Each number is 200 + 30 x the weight over its row's rms, rounded and kept within 0 to 999. Layers, rows and columns count from 0. The size before them is the row's rms in percent of the matrix's.

# layer 4 attention value, 768x768, rms 0.0968, rows 372-480, columns 512-575
102,146,254,176,206,233,192,157,169,185,203,229,243,211,230,232,160,201,167,191,128,166,197,175,237,197,226,193,171,183,195,243,195,238,214,225,188,152,243,184,181,190,213,237,230,213,249,192,227,158,222,207,163,140,237,256,215,195,234,113,210,258,186,205,213
102,184,192,155,151,220,148,174,206,232,195,213,202,164,159,195,216,216,152,180,231,257,172,237,203,215,199,230,148,240,175,159,159,229,164,172,184,143,161,193,224,248,259,233,186,212,202,162,223,166,194,240,190,160,185,119,207,211,192,171,157,211,181,261,180
103,204,230,200,177,229,198,175,181,223,178,156,181,224,210,209,224,216,211,187,203,174,183,194,211,246,236,212,191,214,232,193,176,210,202,188,225,178,237,198,186,202,143,211,212,230,178,167,206,170,234,223,248,202,199,200,148,151,174,207,184,225,200,225,212
098,225,205,187,201,220,242,185,201,202,200,211,154,203,186,235,165,198,247,158,179,180,206,195,235,200,146,129,164,190,196,209,254,190,177,213,229,196,133,212,236,189,265,199,175,219,181,171,201,205,223,213,140,210,211,194,196,192,213,216,191,211,237,243,184
105,153,144,225,160,198,184,175,162,200,221,249,244,193,198,184,202,229,226,186,174,194,182,212,166,205,239,210,186,208,240,189,192,187,191,238,184,176,183,151,205,240,188,249,268,202,230,210,234,169,259,214,192,215,269,205,174,179,226,226,132,208,216,211,180
106,238,195,173,150,166,179,185,180,172,222,225,190,191,171,179,159,209,207,220,135,225,187,213,187,162,188,221,214,147,199,200,188,242,145,174,143,205,212,164,258,222,219,225,178,215,146,207,186,241,233,223,255,209,149,214,206,237,204,192,182,223,217,175,209
104,201,182,165,190,226,266,180,236,170,237,211,228,234,225,210,168,171,193,188,193,244,229,194,185,186,207,183,206,213,186,215,128,208,218,189,236,175,237,190,141,177,174,188,188,209,201,179,217,224,202,184,231,222,192,190,187,231,208,233,208,182,206,148,170
099,189,241,276,262,169,209,267,242,165,132,237,208,213,115,196,217,186,231,220,173,142,185,213,237,256,218,206,188,210,192,223,205,173,215,138,251,211,182,223,183,197,182,205,227,217,241,173,212,188,143,192,209,189,203,220,226,147,186,175,213,168,236,174,211
107,187,231,200,214,213,195,236,152,264,186,203,200,163,166,214,163,155,224,216,233,194,207,151,188,181,234,219,182,266,233,247,179,179,211,233,227,248,160,214,215,220,196,216,202,215,191,215,210,157,215,185,200,249,183,205,245,189,163,187,196,214,226,245,186
110,128,186,203,177,235,184,207,245,231,233,223,226,156,208,224,224,195,154,177,189,208,242,205,199,149,237,182,174,231,181,178,165,213,171,168,222,212,221,173,221,199,167,144,168,176,189,242,174,228,203,206,221,256,235,177,202,233,193,179,266,167,221,222,151
103,139,169,213,124,152,228,228,190,203,126,252,157,177,215,163,222,275,177,193,224,208,221,234,176,215,190,185,185,123,226,180,235,147,209,161,182,213,250,198,199,235,158,167,199,198,161,203,190,193,189,225,211,181,190,236,190,214,256,206,195,170,223,229,193
097,213,196,182,186,173,152,140,189,183,220,160,226,236,196,223,188,237,190,177,243,237,213,197,240,159,158,197,234,188,184,199,233,217,224,156,219,156,256,172,185,201,212,202,190,201,189,267,220,233,200,260,232,212,190,225,199,226,213,234,171,188,193,117,172
098,151,200,173,224,127,232,217,202,184,187,196,214,237,201,260,220,194,191,197,164,212,188,307,242,197,194,227,184,203,175,202,169,221,185,216,162,174,237,253,233,206,207,162,197,229,148,198,188,249,212,181,207,223,161,206,241,217,184,138,211,257,210,149,236
097,194,206,199,191,231,194,200,218,131,204,272,151,199,223,213,189,217,138,174,162,219,256,248,203,256,163,219,144,193,206,170,219,165,126,215,199,212,301,216,202,183,205,121,149,155,179,196,219,252,115,161,188,169,208,243,197,164,213,171,203,217,203,185,253
098,146,208,168,214,209,148,123,203,184,221,223,234,207,192,231,220,149,191,209,179,224,157,217,203,224,180,158,239,211,255,173,146,208,210,185,186,235,218,250,176,198,184,187,182,159,217,202,196,186,164,198,222,241,192,165,151,216,177,178,203,226,202,206,261
100,193,197,162,183,165,225,210,189,224,211,222,221,166,205,178,255,186,210,200,167,191,196,175,167,212,166,243,264,195,101,174,226,205,183,165,167,170,176,211,188,192,213,202,162,180,205,267,192,183,219,180,200,177,215,210,212,285,215,255,136,192,176,194,181
100,160,217,177,203,146,195,194,221,227,192,135,200,212,233,162,273,166,205,244,206,190,178,252,207,207,186,150,189,162,209,214,190,169,156,214,215,205,134,162,190,213,185,195,192,190,227,217,177,191,222,175,210,189,198,184,160,176,202,157,257,241,201,119,224
096,197,219,185,177,214,214,180,257,209,140,208,194,173,185,196,219,170,201,216,231,183,223,167,221,177,169,168,231,175,210,161,223,184,165,233,247,153,243,192,164,186,141,170,172,212,206,215,248,270,200,196,217,174,214,198,189,190,208,224,194,231,242,143,200
099,219,209,162,172,220,180,198,202,153,183,216,213,258,204,164,177,244,198,223,185,180,232,177,185,237,187,228,246,161,194,220,262,151,152,203,227,230,119,237,161,171,278,230,222,188,206,205,219,207,178,181,233,172,204,176,205,177,227,170,186,188,242,193,182
096,218,144,254,198,195,199,226,196,186,223,213,185,185,183,212,186,198,197,185,205,198,255,176,218,241,205,190,218,190,219,194,208,161,173,233,263,227,166,187,218,198,177,182,174,233,237,209,170,216,213,212,166,214,231,244,220,154,277,241,210,150,175,164,232
102,168,190,234,202,219,197,208,230,200,216,202,211,205,221,191,199,212,208,170,211,242,176,236,198,187,205,231,248,205,202,207,224,203,160,195,188,223,249,186,218,192,133,181,216,216,221,190,157,239,224,199,190,252,208,211,221,274,184,242,228,205,165,210,182
097,197,211,194,192,206,263,209,209,233,186,237,210,193,209,197,165,136,220,166,236,196,217,200,250,191,205,221,138,236,200,242,207,178,186,174,207,216,161,200,231,236,229,168,160,181,195,231,211,188,234,168,246,201,150,204,183,196,238,197,144,229,207,174,176
098,128,199,212,229,160,233,154,171,201,194,232,159,234,228,220,177,173,164,136,182,198,183,185,120,230,196,182,198,185,163,197,228,196,202,219,240,237,198,156,157,178,227,194,219,242,138,255,166,215,251,161,208,270,218,189,166,220,233,257,217,231,221,169,151
101,204,184,244,169,158,138,258,166,184,181,222,219,183,146,203,233,212,189,161,218,206,243,157,184,220,172,218,164,240,215,195,175,132,156,203,193,229,224,223,223,247,184,196,173,200,171,220,204,182,225,146,197,232,234,219,213,186,135,226,188,184,178,218,244
100,207,177,190,206,223,247,220,209,170,147,179,185,231,203,177,209,182,218,240,234,203,233,181,228,213,188,234,215,175,217,270,205,190,143,161,179,265,182,238,270,153,223,220,226,222,167,306,225,240,197,133,174,167,211,227,194,150,231,217,174,223,217,190,142
097,206,204,186,212,207,185,225,206,190,276,170,138,192,203,276,209,242,204,219,224,193,194,213,143,240,236,219,199,186,206,188,207,177,252,147,189,182,260,234,175,204,174,209,201,225,172,238,249,215,241,200,160,230,214,178,187,225,247,188,227,232,161,192,144
096,225,157,180,225,255,206,191,217,242,204,164,200,180,198,205,223,280,221,209,234,244,243,148,162,171,175,152,214,183,215,163,168,178,199,202,188,217,123,165,205,171,156,178,171,213,214,200,165,174,154,204,187,220,193,240,193,196,188,240,170,234,205,139,252
103,218,189,221,273,182,181,181,225,174,147,169,252,191,196,260,203,241,181,181,215,179,205,191,184,176,196,149,204,191,186,179,189,190,178,194,197,233,148,129,181,247,187,171,188,189,261,183,165,208,230,206,199,161,171,226,214,224,209,184,239,209,261,234,157
099,188,172,174,216,187,222,137,145,245,173,182,215,168,211,182,239,198,238,208,170,223,214,180,192,246,211,165,204,210,192,232,226,234,207,158,237,273,193,225,211,188,205,169,174,190,195,226,159,164,169,209,212,182,164,227,212,194,228,240,227,197,255,201,135
104,244,234,228,229,265,206,207,199,221,198,264,248,151,199,166,224,190,197,196,194,175,217,222,250,206,190,190,236,176,140,204,195,189,205,178,168,147,225,155,230,162,183,198,245,204,197,199,186,188,258,186,207,215,179,142,176,153,165,209,199,205,222,279,226
102,183,206,179,179,224,289,245,218,235,216,175,156,232,156,203,221,156,197,234,189,205,191,217,204,133,206,174,204,171,219,206,218,210,220,162,177,133,167,186,198,189,212,268,221,212,209,188,236,187,193,206,222,210,154,235,185,214,221,254,200,181,235,142,212
102,177,242,194,217,166,189,223,166,192,216,223,195,196,154,199,245,175,209,191,191,191,193,154,189,178,178,215,184,229,218,164,190,185,201,185,197,260,226,225,193,224,210,201,195,187,197,167,217,188,205,174,237,185,173,219,216,164,238,236,224,216,180,146,153
099,205,206,194,221,206,202,175,236,175,186,213,210,183,185,186,167,199,272,194,185,185,131,212,196,209,258,198,162,219,198,190,203,234,259,227,221,212,221,225,195,194,199,221,204,173,232,254,208,209,179,178,208,190,213,234,212,159,197,202,193,236,223,203,170
097,224,146,198,224,195,225,206,214,163,237,225,188,201,198,200,187,214,206,159,221,178,186,198,223,210,167,237,207,181,205,126,229,233,208,213,191,201,229,199,186,216,189,198,191,201,233,201,192,187,161,139,259,242,204,242,217,207,218,170,180,208,206,194,206
100,257,190,221,206,234,227,243,196,271,163,205,203,215,221,191,223,229,199,164,203,174,154,202,204,235,230,179,177,181,238,198,124,249,182,218,243,255,180,218,198,185,212,192,142,171,197,252,176,168,204,226,168,148,178,179,221,218,200,222,226,162,268,175,197
097,145,211,239,221,221,245,241,216,232,211,244,196,233,201,202,212,222,178,212,254,183,230,161,227,152,208,139,143,200,227,214,154,229,262,275,192,175,281,207,253,198,145,234,193,159,229,202,234,172,144,186,184,217,194,201,210,212,187,273,196,167,204,214,236
091,193,217,200,202,223,228,170,248,245,214,186,205,216,199,176,218,170,222,196,224,236,212,270,203,218,165,144,221,169,178,200,201,169,189,200,232,232,157,238,186,145,213,209,147,218,214,281,179,164,217,104,223,232,211,177,194,191,177,251,186,250,222,188,191
103,151,219,187,206,221,198,196,219,158,181,219,161,208,183,121,270,151,185,165,178,201,198,201,162,181,161,198,162,220,232,217,210,208,178,200,239,126,213,189,200,155,221,113,211,179,243,191,213,200,245,235,217,225,223,219,174,190,170,207,174,158,200,187,211
096,217,254,180,133,181,223,184,131,174,202,214,179,231,154,208,195,155,229,224,211,275,170,159,152,173,173,232,147,206,199,229,188,231,147,176,160,210,184,248,169,136,186,222,227,199,165,202,217,146,161,212,184,160,211,195,199,225,146,246,224,215,160,202,204
100,181,219,209,185,187,204,178,187,236,224,161,151,144,239,211,229,180,195,211,127,192,254,180,201,139,225,193,214,190,201,221,239,214,183,197,227,138,211,235,185,156,203,210,230,196,221,163,185,245,221,214,227,185,174,186,200,205,160,261,246,134,188,258,230
099,195,183,177,194,202,234,166,195,190,176,242,296,112,240,211,169,240,205,199,196,233,250,194,233,186,219,204,153,232,242,195,212,179,200,183,182,177,207,220,167,169,200,164,175,236,209,202,156,183,253,211,253,243,223,265,244,221,242,208,202,161,237,176,221
097,161,261,202,226,175,197,195,191,186,188,209,220,206,220,170,200,217,142,274,89,199,186,253,191,182,196,198,177,210,183,199,217,228,214,195,187,214,196,179,218,244,246,183,179,224,149,230,257,239,181,213,258,234,189,202,133,195,225,212,175,197,227,226,204
099,275,152,149,189,231,176,240,166,214,218,160,180,163,188,217,231,237,185,262,249,221,216,231,209,215,198,235,208,208,197,199,210,217,190,203,217,162,233,188,198,187,241,172,154,188,191,182,219,207,220,255,193,213,187,157,205,192,213,265,245,161,188,173,203
109,162,229,259,189,234,226,212,164,137,179,236,245,226,200,193,192,188,219,149,219,149,211,206,188,211,167,167,184,212,229,203,200,158,194,119,219,231,208,206,233,192,190,163,189,143,233,246,299,220,173,237,217,144,220,225,194,207,207,131,250,180,173,167,179
096,168,208,231,209,170,223,249,206,210,195,217,228,247,218,187,210,165,184,231,144,185,222,175,162,220,228,204,194,180,192,204,236,191,223,190,211,178,239,214,184,199,230,252,179,160,229,217,170,187,219,182,178,200,155,216,187,219,174,193,162,196,206,206,215
102,215,160,195,209,188,210,242,160,156,200,189,189,185,190,237,151,211,213,212,245,152,223,139,238,180,214,179,213,221,190,224,209,224,226,236,202,226,195,260,200,217,221,222,129,201,202,167,208,159,248,208,186,199,183,184,156,211,237,199,263,241,166,210,205
101,161,240,196,171,180,229,184,210,200,256,152,211,215,186,187,156,184,173,233,184,159,261,215,173,190,211,147,231,247,228,202,215,191,168,266,220,179,194,134,140,198,178,239,196,207,249,190,158,209,203,167,223,235,216,218,174,236,199,242,224,203,228,150,252
099,161,193,256,170,222,211,158,197,216,195,218,210,212,182,161,188,171,188,166,197,158,202,151,239,174,187,195,231,178,189,205,276,235,198,184,235,249,149,210,167,248,215,205,153,177,211,161,183,172,167,187,170,203,226,162,187,208,178,198,233,245,203,286,213
098,239,178,183,179,206,180,211,256,171,269,197,167,198,203,236,257,189,260,247,202,200,187,212,151,200,271,246,242,242,206,131,162,251,222,187,217,191,248,185,164,173,142,218,171,280,199,245,263,211,224,204,229,188,179,168,161,238,208,189,196,296,201,208,182
096,189,177,213,224,148,208,199,208,186,157,212,171,182,185,211,227,242,213,249,169,224,209,233,208,223,210,214,156,243,171,196,185,175,195,284,219,220,226,217,202,160,224,202,200,252,192,217,173,191,198,165,182,229,207,176,202,219,178,199,172,233,177,145,225
096,204,144,247,174,152,185,184,211,185,211,171,219,225,237,258,204,231,234,193,208,218,192,172,134,154,238,164,222,220,209,185,204,199,230,210,154,191,214,146,229,193,219,162,234,218,196,257,198,179,169,159,222,217,217,192,203,226,199,221,214,195,223,195,178
098,166,255,225,175,186,188,202,175,199,201,243,198,205,241,198,228,235,194,220,182,188,226,125,279,214,235,133,171,171,206,202,214,180,189,214,243,195,261,284,184,195,263,205,280,221,224,198,185,178,214,201,183,173,200,187,246,175,221,211,151,225,227,215,186
100,190,178,198,247,197,198,179,197,274,154,250,152,186,254,192,214,163,181,235,169,157,180,202,223,182,179,155,166,209,205,235,214,204,200,186,125,170,218,161,185,237,200,157,169,120,182,226,202,233,220,176,197,211,200,171,184,178,184,209,234,185,186,189,245
101,166,173,206,185,176,197,185,181,209,220,260,189,173,197,129,215,205,232,147,160,167,218,246,177,195,202,224,186,208,99,203,237,143,218,204,188,251,169,223,194,195,206,236,213,226,148,215,245,181,159,185,208,195,165,227,135,198,223,165,213,235,222,206,229
099,167,249,168,205,190,185,199,173,175,156,190,174,228,186,245,223,190,196,292,178,179,226,214,181,223,195,191,219,241,241,197,229,217,200,168,152,196,186,162,233,153,165,202,182,177,242,214,187,208,181,199,166,142,162,226,208,211,185,170,202,271,213,214,96
101,159,236,186,210,188,191,180,194,195,222,203,238,209,246,177,205,132,176,189,154,225,228,193,174,226,203,198,238,195,171,192,189,211,219,184,212,180,262,188,161,222,197,163,188,209,220,172,223,160,220,233,243,237,174,191,185,256,143,216,189,170,180,231,187
095,180,211,167,208,192,222,194,228,170,238,194,229,194,241,192,230,191,192,138,207,181,215,158,202,107,194,212,216,176,178,236,177,207,194,199,207,199,230,224,264,224,232,187,224,232,148,191,170,188,223,193,210,173,177,175,206,154,188,188,223,179,189,205,162
100,184,192,234,209,158,192,257,203,200,223,180,167,259,198,230,226,232,226,229,223,219,194,178,186,163,132,220,195,271,220,178,95,233,221,225,171,201,147,147,190,189,212,167,198,214,209,139,159,213,257,177,200,200,220,195,237,193,198,181,160,149,218,176,182
098,170,188,206,203,165,206,143,157,218,203,180,211,208,214,212,175,167,253,158,278,204,232,161,186,197,201,266,158,182,198,190,200,231,174,180,195,203,211,217,182,122,189,235,175,137,195,194,222,185,207,138,120,165,222,205,206,191,208,212,233,175,240,208,194
107,211,165,193,204,182,193,248,207,212,224,210,222,197,169,175,212,215,174,249,212,212,119,143,209,235,162,161,222,168,228,226,210,222,149,192,205,209,226,196,185,193,209,171,240,190,220,171,146,238,210,228,226,170,174,224,164,242,187,185,132,138,156,215,192
102,194,187,149,158,194,231,179,210,182,203,166,237,246,147,235,165,146,174,156,204,224,207,211,255,208,164,174,186,196,275,182,213,205,208,217,204,255,213,230,147,283,229,159,163,197,175,261,193,225,216,206,177,170,174,186,222,205,209,190,156,183,222,190,221
096,237,206,228,256,205,215,294,178,170,161,169,181,131,216,244,199,202,228,99,211,203,199,243,237,207,217,203,153,197,194,230,168,229,223,169,185,207,198,205,192,249,200,179,219,208,233,188,147,203,174,195,156,179,240,193,192,166,148,229,234,184,244,184,174
099,178,210,227,144,182,242,212,216,175,178,251,188,221,232,193,190,207,216,131,238,183,201,195,174,212,271,216,229,173,156,243,165,179,156,244,189,186,166,214,199,156,177,169,213,242,170,163,173,172,232,204,193,159,154,211,163,149,226,254,224,108,202,196,209
101,203,149,164,154,196,198,164,230,205,206,206,213,222,228,237,190,210,230,259,184,241,218,239,152,175,184,125,182,243,153,174,245,168,184,165,190,194,190,215,242,191,186,200,191,224,150,222,234,211,234,138,205,187,200,198,226,260,239,185,182,209,189,175,190
097,184,221,203,151,218,181,215,187,229,205,253,283,219,155,141,184,176,237,197,204,218,219,195,212,174,234,190,236,184,154,210,158,225,225,183,214,238,207,191,202,210,153,210,221,223,179,181,215,197,211,184,217,201,157,184,238,187,222,236,204,233,215,198,214
100,213,205,193,246,204,226,182,163,210,190,231,195,262,135,221,204,184,219,178,218,160,227,207,201,170,225,184,175,215,215,147,210,246,261,166,194,246,210,231,207,207,198,214,182,171,195,162,168,183,211,208,172,189,166,233,179,231,169,212,165,235,225,245,264
097,178,171,178,212,183,175,200,194,235,139,205,210,169,178,245,213,224,189,233,195,221,158,153,169,191,169,172,202,193,200,190,202,198,179,209,192,133,202,184,188,236,177,177,242,174,151,161,240,175,209,185,212,194,202,215,247,163,209,203,294,207,230,206,142
098,209,220,239,183,214,176,231,204,214,188,165,173,198,149,195,241,219,176,232,221,189,230,200,136,207,264,209,175,216,196,208,191,237,215,266,192,200,231,178,149,176,119,188,229,238,245,152,188,216,169,199,201,243,230,204,196,215,243,168,176,231,203,209,170
099,221,219,182,193,183,233,221,217,226,152,190,137,209,184,213,274,202,204,243,204,171,207,181,202,199,225,156,197,208,201,111,237,200,223,201,125,197,173,223,188,193,163,170,203,207,174,225,241,135,186,175,197,212,189,202,274,135,235,223,202,181,186,193,157
098,189,237,203,199,220,207,167,201,177,200,228,196,169,254,132,208,191,144,192,258,214,238,181,267,206,172,210,172,213,230,203,156,183,146,208,187,216,201,180,131,188,190,198,212,168,202,239,233,135,204,189,213,189,173,133,217,169,221,211,211,227,235,185,187
102,205,194,205,125,236,196,207,248,190,203,174,212,149,197,194,202,213,159,185,183,174,207,245,229,173,204,202,188,177,213,234,228,160,199,201,218,187,169,202,207,194,214,206,201,202,165,200,219,203,201,197,262,240,150,192,175,151,185,176,168,157,193,221,234
104,205,198,184,229,220,205,188,211,179,181,173,232,188,177,211,263,176,139,149,217,274,201,210,193,205,199,143,184,172,184,177,222,169,188,162,201,178,221,205,186,179,269,207,189,205,207,206,242,174,208,193,222,197,198,209,156,194,188,166,184,236,193,238,188
099,271,167,206,214,159,152,210,224,227,161,166,184,227,215,219,198,208,206,148,212,210,154,182,155,162,199,190,171,196,245,178,211,156,156,224,221,231,168,221,210,177,222,190,224,132,157,221,211,212,181,229,262,219,239,192,207,166,208,196,225,192,195,225,243
101,193,212,266,183,196,199,203,193,210,155,193,236,244,183,206,216,178,142,113,215,177,198,248,222,223,164,211,250,164,172,219,176,169,239,244,162,199,190,197,186,179,196,230,194,170,238,207,261,154,178,194,200,244,217,182,187,168,161,221,173,192,175,206,219
093,225,189,182,227,195,204,199,130,227,221,166,217,228,174,193,253,119,129,190,199,209,230,226,231,186,158,137,176,235,209,235,160,251,239,197,251,175,256,201,179,165,166,184,149,163,194,189,239,166,165,245,207,211,188,162,212,224,177,218,231,217,204,190,200
102,174,233,226,190,228,186,249,218,232,242,169,200,180,194,203,169,229,219,190,184,227,225,176,227,255,265,224,217,204,203,236,141,163,248,209,231,163,251,241,220,156,154,228,174,130,166,159,211,237,166,248,222,197,215,196,137,179,179,181,222,159,203,208,212
106,261,232,178,218,218,236,174,190,234,246,234,283,227,199,222,167,143,181,137,208,176,169,178,199,227,102,190,185,211,210,206,222,180,241,229,254,160,166,216,181,155,207,193,171,209,195,190,248,243,217,182,161,207,171,209,166,187,168,213,200,221,210,153,205
114,222,212,187,199,237,160,122,189,228,190,213,199,218,204,211,170,215,240,170,176,220,187,258,203,206,204,210,235,230,270,168,160,183,212,248,216,210,218,221,178,162,196,199,261,191,224,220,177,239,146,192,241,216,180,195,179,253,205,187,182,190,195,256,146
110,195,204,176,232,229,184,237,237,225,249,200,250,160,208,257,195,217,221,254,198,161,228,204,169,179,204,186,161,169,208,213,151,187,241,205,176,165,211,239,279,181,151,93,229,202,144,223,183,160,214,194,194,200,198,233,214,203,196,186,230,209,230,213,200
108,179,172,167,147,231,206,227,223,265,164,213,145,189,268,228,223,199,202,193,195,203,196,200,171,205,238,209,181,245,167,224,201,203,236,202,197,180,200,254,164,169,226,172,186,196,234,191,138,150,195,182,176,224,168,146,220,196,187,189,186,228,195,212,231
109,268,173,217,235,200,205,236,200,213,184,208,201,148,141,201,193,236,273,122,191,167,157,179,204,212,195,243,139,261,213,180,169,225,229,243,166,190,191,230,174,164,220,213,203,161,214,227,196,235,207,182,211,217,211,195,176,193,154,192,176,264,166,207,235
104,249,197,223,240,207,230,173,222,213,209,203,202,226,224,217,196,170,183,192,180,180,201,188,218,188,201,186,176,212,183,181,184,163,223,198,141,174,200,224,286,217,238,198,235,145,241,163,215,189,201,231,194,202,238,153,141,183,236,198,253,202,230,191,179
102,273,185,215,231,204,192,232,217,241,157,144,253,179,159,174,214,178,238,164,156,185,200,153,183,199,226,222,160,116,172,185,191,229,226,129,183,220,226,161,110,258,187,212,228,191,150,211,147,158,188,222,125,189,216,202,237,183,211,215,211,224,167,240,245
107,217,201,182,165,253,184,236,190,196,235,196,203,204,254,157,169,161,175,183,188,174,144,179,211,194,153,200,148,198,214,149,198,245,170,213,186,193,231,155,180,236,226,191,222,221,185,191,159,235,177,230,264,235,180,166,182,151,170,231,138,201,190,181,224
109,182,183,228,162,192,193,216,174,146,170,142,198,188,201,203,234,193,192,247,198,223,224,194,219,232,155,176,83,231,201,247,208,212,170,174,186,218,209,214,163,174,152,196,190,238,193,231,190,244,185,216,193,177,183,189,166,223,218,258,200,153,238,260,205
110,216,176,198,241,245,225,191,212,235,225,249,210,152,249,215,178,142,260,185,254,210,177,222,216,241,205,181,202,202,226,200,219,179,224,250,224,177,248,194,200,211,233,221,237,152,217,221,175,165,200,223,201,234,233,234,167,184,151,193,182,236,240,208,204
104,224,223,190,189,201,207,183,190,203,138,164,212,206,242,225,238,193,189,178,198,267,196,212,223,242,175,178,224,184,192,215,219,208,163,204,193,218,191,203,179,201,229,125,118,144,186,194,211,189,246,231,176,202,193,237,177,202,149,210,184,192,170,184,129
116,217,184,171,147,227,185,170,150,158,157,186,155,198,115,244,199,170,115,182,193,156,201,178,179,252,219,223,247,195,187,184,179,256,212,236,189,201,194,258,205,215,239,177,240,185,246,209,175,162,214,194,222,205,188,169,163,216,212,210,201,196,180,206,216
107,197,210,188,201,174,193,199,236,151,199,206,216,196,159,205,179,250,223,194,233,201,195,234,223,253,127,178,233,210,195,157,206,227,235,224,219,163,222,185,258,153,171,234,244,190,192,224,181,172,204,187,218,168,237,271,195,190,162,168,186,214,177,110,174
103,237,218,221,229,212,175,249,215,251,205,202,188,192,183,165,214,170,201,184,192,197,209,188,175,169,147,180,161,248,213,238,164,202,233,212,161,191,190,210,220,187,249,192,174,232,176,188,210,215,217,154,161,218,130,217,146,197,217,201,202,206,188,230,202
105,208,242,213,198,281,151,234,253,190,228,177,124,233,223,205,187,195,172,229,199,157,198,211,219,199,162,196,194,167,238,188,162,243,268,232,189,233,170,229,197,171,216,219,212,213,214,186,222,123,194,203,179,194,187,180,187,156,170,210,188,225,215,181,242
105,224,233,195,204,243,188,160,242,210,230,204,136,216,176,201,119,178,233,166,220,141,161,212,176,190,194,193,177,218,158,215,206,270,259,254,159,167,154,180,222,206,216,139,110,175,165,174,225,211,193,147,149,146,245,149,199,182,203,198,173,224,254,133,233
102,215,169,248,159,206,193,207,224,195,230,251,178,183,208,177,185,213,237,237,171,185,189,120,188,226,212,232,157,183,218,245,190,228,238,225,178,193,173,157,167,206,199,199,192,192,214,263,174,183,190,163,178,212,231,188,191,196,152,207,178,156,230,183,175
106,160,216,165,195,231,153,196,201,215,191,168,223,236,233,219,226,207,244,187,226,219,228,237,202,227,234,184,193,189,224,146,182,161,178,235,177,213,193,224,229,197,188,168,209,207,219,196,156,194,211,211,229,138,195,145,213,237,204,201,248,237,236,186,222
111,174,207,223,235,189,201,212,188,225,184,219,248,168,150,203,238,211,205,171,189,169,192,178,214,162,178,181,208,222,193,220,206,210,215,223,219,193,167,222,205,244,219,254,205,157,206,189,230,197,196,185,183,194,265,248,185,212,227,164,221,256,220,183,183
116,191,231,256,194,170,196,194,228,257,207,208,191,133,217,208,247,198,230,201,178,167,193,212,171,222,115,176,186,244,212,248,248,201,186,183,184,219,249,272,186,178,177,154,189,194,215,190,225,242,229,266,114,169,243,201,196,205,244,243,201,164,236,236,215
111,208,218,84,252,252,156,209,194,222,155,188,220,178,173,243,173,247,190,182,203,248,166,232,220,135,203,233,176,187,143,204,191,235,178,217,200,184,254,188,191,200,165,169,201,254,173,230,222,224,207,191,169,213,177,151,197,184,203,248,201,201,176,177,237
108,268,140,180,217,212,223,204,166,182,208,208,203,196,194,237,188,158,229,225,199,200,207,136,176,151,182,148,129,229,158,179,197,135,175,223,196,220,207,237,159,124,200,189,233,179,223,161,197,164,226,188,189,163,197,249,223,244,212,259,208,217,211,204,153
105,161,192,201,195,203,202,174,189,185,189,242,272,228,242,213,223,190,176,217,206,213,182,230,231,240,189,212,207,179,207,173,172,213,203,180,249,186,233,197,220,155,222,189,185,225,223,201,204,197,219,196,178,162,162,233,171,234,204,198,210,197,189,192,215
109,233,218,165,198,167,198,197,219,206,194,217,195,215,230,192,179,211,198,176,202,176,188,240,173,197,130,203,249,262,176,120,163,172,206,207,194,274,270,193,231,220,187,201,217,202,188,269,195,161,177,157,151,174,154,203,199,134,232,231,183,258,141,152,223
110,173,198,173,132,183,208,251,155,220,185,205,217,211,181,135,154,183,169,173,191,128,227,259,195,162,203,205,229,226,187,256,215,175,211,217,185,204,214,239,237,200,186,181,166,236,206,170,221,191,239,179,233,217,223,257,183,212,188,227,192,175,269,203,220
107,159,249,203,212,198,221,195,269,238,232,216,193,281,206,163,165,217,210,177,244,186,240,189,221,234,236,244,170,201,239,251,230,191,195,222,183,165,216,196,157,163,202,210,142,209,221,169,183,242,220,179,175,184,192,216,205,196,226,158,239,183,206,202,223
107,240,224,246,208,213,182,188,189,181,208,242,230,194,177,184,235,221,185,175,198,241,228,238,185,145,176,167,194,154,201,156,198,212,197,180,222,171,200,179,171,222,198,217,192,209,219,170,187,179,199,151,183,188,201,232,230,166,251,202,203,171,165,195,232
105,184,173,164,218,157,195,225,234,237,166,214,209,190,183,197,193,173,177,235,262,238,203,206,198,126,239,168,141,180,263,199,221,182,176,226,225,240,183,222,199,230,200,192,243,240,235,199,234,206,159,224,142,221,199,191,182,208,170,228,178,230,252,226,179
104,135,175,180,201,152,162,177,222,197,245,262,199,201,226,147,198,227,195,156,137,153,194,185,178,178,188,186,223,207,165,176,168,196,176,201,145,144,179,170,229,192,178,179,192,135,151,201,211,233,182,237,213,244,244,193,161,184,193,179,228,182,213,157,206
107,159,162,195,182,189,256,214,206,190,191,237,169,191,219,236,184,196,132,211,157,211,215,196,189,173,203,261,251,135,169,185,261,157,203,222,208,210,222,255,199,151,168,218,192,196,245,199,232,231,241,225,180,220,236,201,206,168,119,191,182,203,156,201,170
108,190,210,220,231,236,215,170,184,176,165,216,239,219,191,215,206,194,181,238,213,178,230,222,223,216,156,240,194,194,211,183,188,207,188,232,256,206,248,204,262,198,208,184,148,213,206,223,194,194,208,196,189,217,237,169,233,166,197,128,225,201,160,211,190
113,246,243,237,265,195,137,199,164,208,217,164,220,175,219,176,191,197,217,159,149,245,213,214,182,209,241,201,198,182,252,203,206,208,215,199,229,218,203,162,151,203,193,204,174,172,190,208,232,225,165,219,220,173,195,190,233,237,176,222,222,195,211,225,173
103,197,238,153,192,221,213,230,240,197,238,227,171,210,204,231,258,216,161,209,130,129,193,234,194,206,228,217,208,188,259,183,236,179,179,260,173,172,287,222,157,208,205,165,174,174,138,264,169,209,217,178,214,127,216,155,219,198,189,269,172,221,178,199,243